Part of a small language model's weights.
Architecture: LayerNorm before each block, learned positions, tied embeddings.
Each number is 128 + 32 x the weight over the matrix's rms, rounded and kept within 0 to 255. Layers, rows and columns count from 0. Numbers have three digits each.

# up: layer 4 MLP up, 1536x384, rms 0.147, rows 1183-1202, columns 128-191
# down: layer 4 MLP down (transposed), 1536x384, rms 0.142, rows 1183-1202, columns 128-191
up1183:106079082185180155145171114144089113184202142092114122150128142218163140145132071143114095142120137095096168112103167129138178116148146161215131150109119116148070094100146164074129133156078138
down1183:110097136120138100164226103086136088127105138115174097115082151079094171124144093163103126147114141092066139161067095148120139155142147128129102171124160115077098161111113153098132148199121123
up1184:154149097125139148108142153083110158143095063146125171139141135151166190176094000172092142109110081143147183124108119086131127092113099082099070047155127056116076154125152132090136126078147066
down1184:138138126121118156159101065130114139159124077138166108125150126160057092146071200129096201159148149112146155190245136136103062180179160139115109192107140123104056146131129161162133120159120114
up1185:068111094140157136148116154135113098141099105164099123101123130136187118147053087150148178133092151085118118100192082100083142141213120134115153121124063137186179115114110129133131126076065124
down1185:095100078134167125154127100083112067195151120137112136153105142166152162087112107130153101121139112084124067125158117106138097088161174108064181150098162143177136138161188140100133108162097177
up1186:124147096145165182131152161111182174121064062139120117138119138122167171105095162168151105135140142127141139166128166131151113070091164144127172149174126115099072126094174072069021153173164096
down1186:120153168102165142073146180157102122119129109124137097125111149115131091070097110170120180110102210081146151090142117168077186074124095160146011126157114099194139102149136090121163146123120125
up1187:145144131164039155094164102099147118191137155180129120130175097161068094180129129107122120136115099174165100113128166164116136125162148169183125078117120126121123116067164136142137099124163062
down1187:152116107113197104154083162101167172087125077185141122148100160185155195102094127125100161059156201198106146113114094081117113112115120097098179100117178139150091107129146137169102092092139161
up1188:093136099147249214092115110127179169140149095121099147128114069155139164137152163117213109087094147157113124235099169076187150162166088089162139109125099240144081138121084091158137156104104077
down1188:178142072171090127173108170210064101112146164128144115154107141158172136106084108058140157069151178020148107057083106141088077188095197153238201126139164108145120140134124139166116130133166112
up1189:127118170158095166113123133138164130108207162122098043154118137119083157193123113168157121114159175190135108108069125156112119127136141188183065135112204099139145168158064112168133137092124160
down1189:112140190107154113108120067109135099130134141113111131127106093119127154103128161103153089180100117138208103159063119094154106150128120101162057148126089092141143097108081159148136113112091200
up1190:130099132091140110132121149065165167135121128109051148111206147064101078111143157109194141117155156143169067081098128150118154106087132073056195104101175120121108154079186111115100150116128116
down1190:135082098146099149142154063182102112160169069143204130141102127153123122124112123165135077117087095150147181123129090111217060140174100143108141136166177094104130132174107103136154075133137069
up1191:130135116107077133150110160124130108151157103104097119167150116163147132085155099124109174119169102125139168137127097139131181182117147147153133123139156099090130174133173169116154110151180150
down1191:115119140105091189121142085136132090095085176125160076121137162111109121123105144140169131099087107091131150172157090140105130112131108136094165124168111112139178119162115157129130078140042114
up1192:065148120139098157098140118111151137087079158143112163107139128204166153120102097155091143149166119128117121130123123100093124098098166124156178106120106120177086152149131137067116164206092119
down1192:084105111093130128071138077153152154095130126078129142074125209173148100133120141118119064218121115145177140173152147153105133130109106179193122158169157127136151087130173126155122080166112139
up1193:133142106127100167136134125117134151203143058083148150069131183109064090136125122120182136152104127114124105156143145132188179104129156116090142061105130174128132064126078080208109178092131152
down1193:147121121126201120108089081125113149175044118115182021151124191158112119150070153121081112100115120171105070094109110099131161145129125117110187183182106103071105136073149188088087185128174111
up1194:129142139173158139120125093082093092173205151088158179100133088135158165179106143156150105104178107098154152132148116155161126102111131132169145151084067105151148116158170080087099192133116140
down1194:152051153114147127090150157172052131149167135108101175059161084123163098145083122122173151179123177054110141113175139104102171193146151133088076148126041109096149078142102078190152145127064151
up1195:115133098157182104194079122114094115169127175109116136091170112155126115099149154086100145075134121178059126154164064156107104098140126126140142151112102113131127093130120193062117149144127088
down1195:162123150124114155155147101113146118143118126173125180141094157148127170090115130110143114153125122176140147138108174123136149164109108119150160070190127104148184142114147133178078109116133157
up1196:141159084163122144123148098143111157091162092091132147132176133110056132082126137097086076114145133167117131080120141079181149103116143158149177112044148121155063108124096150151193179101103195
down1196:107168129120083147146168101118151102135031142102156123127061136139164057182118117100126115149213099101079071138119148111121137163123108133168164066176160136127129134086110045134125111111111092
up1197:154126070133076131064137109140106118159101097132115124091148176105148186159138186119116144148084067121152089196100157124140132146118104152161170114069078168142143209063126140155111148179076122
down1197:107072129088053132162093122050096148147201133101181181087144136182102155092168125066182075125094152113098136131203152124114132144125159074115120148108118132095145094135139097214162128064089138
up1198:129148121132133055102142124056123140093154153115109107148139188184139102155172146150115099106079112123091160185114123129130079131153112147165106125177190150108134137138066140120159118122063119
down1198:081163135133095132120118102102091065106136163118126145131175082121095108029130122085116150134122106133152114127117119127158168136116147143138153122170111171079122126094199172111109079069217101
up1199:155111121125094139100116109158187176157114179171141133138141152108120126109124144149116100135161087115092144157109154139174110156087095108089120177145060118175120168158111123162148093142111098
down1199:160113090110087070150165111094161098150090126141111107189124139112118122154192115169123107085117120062164126120072130087143138111146155098150117074154122162125127127095101175122130159133104139
up1200:149132119195133117188126100105147103130151128118023141134166104134149070165110120120137162130152047137119161074135075157089160140150192107122152085100109144146128055145138123087090116104134136
down1200:148163146094097138058145126176138183119119152128198096133114170133136151112145085161158107124123192171153069167114147084136137086161065136110138118127127090110089182143108136131106120165065102
up1201:093130135171101111164173102171140115111125095157172132118133107130116098148115094101107135169109125168152155146116118100136131135138074162124096180087109156129077123104167064130125121101071149
down1201:111140112140111103103124083109176145129136114100092133116140131092117138119090094123103147120104115127167123158104177086109113108150104127126134199122144115158138143059105077094163148178112145
up1202:109102036113111104127173181156140108170140129170120119118113129106103160139210131094107136190138114117081125113121156083104153115111142125098151127063060127128134141102085059131098144209086122
down1202:122106130140081107066147078146114180127153092096174147126103149161158113156138077122100101146090139128142079170150113117107137102139183116174156156148066149160064156139153152117101082144166096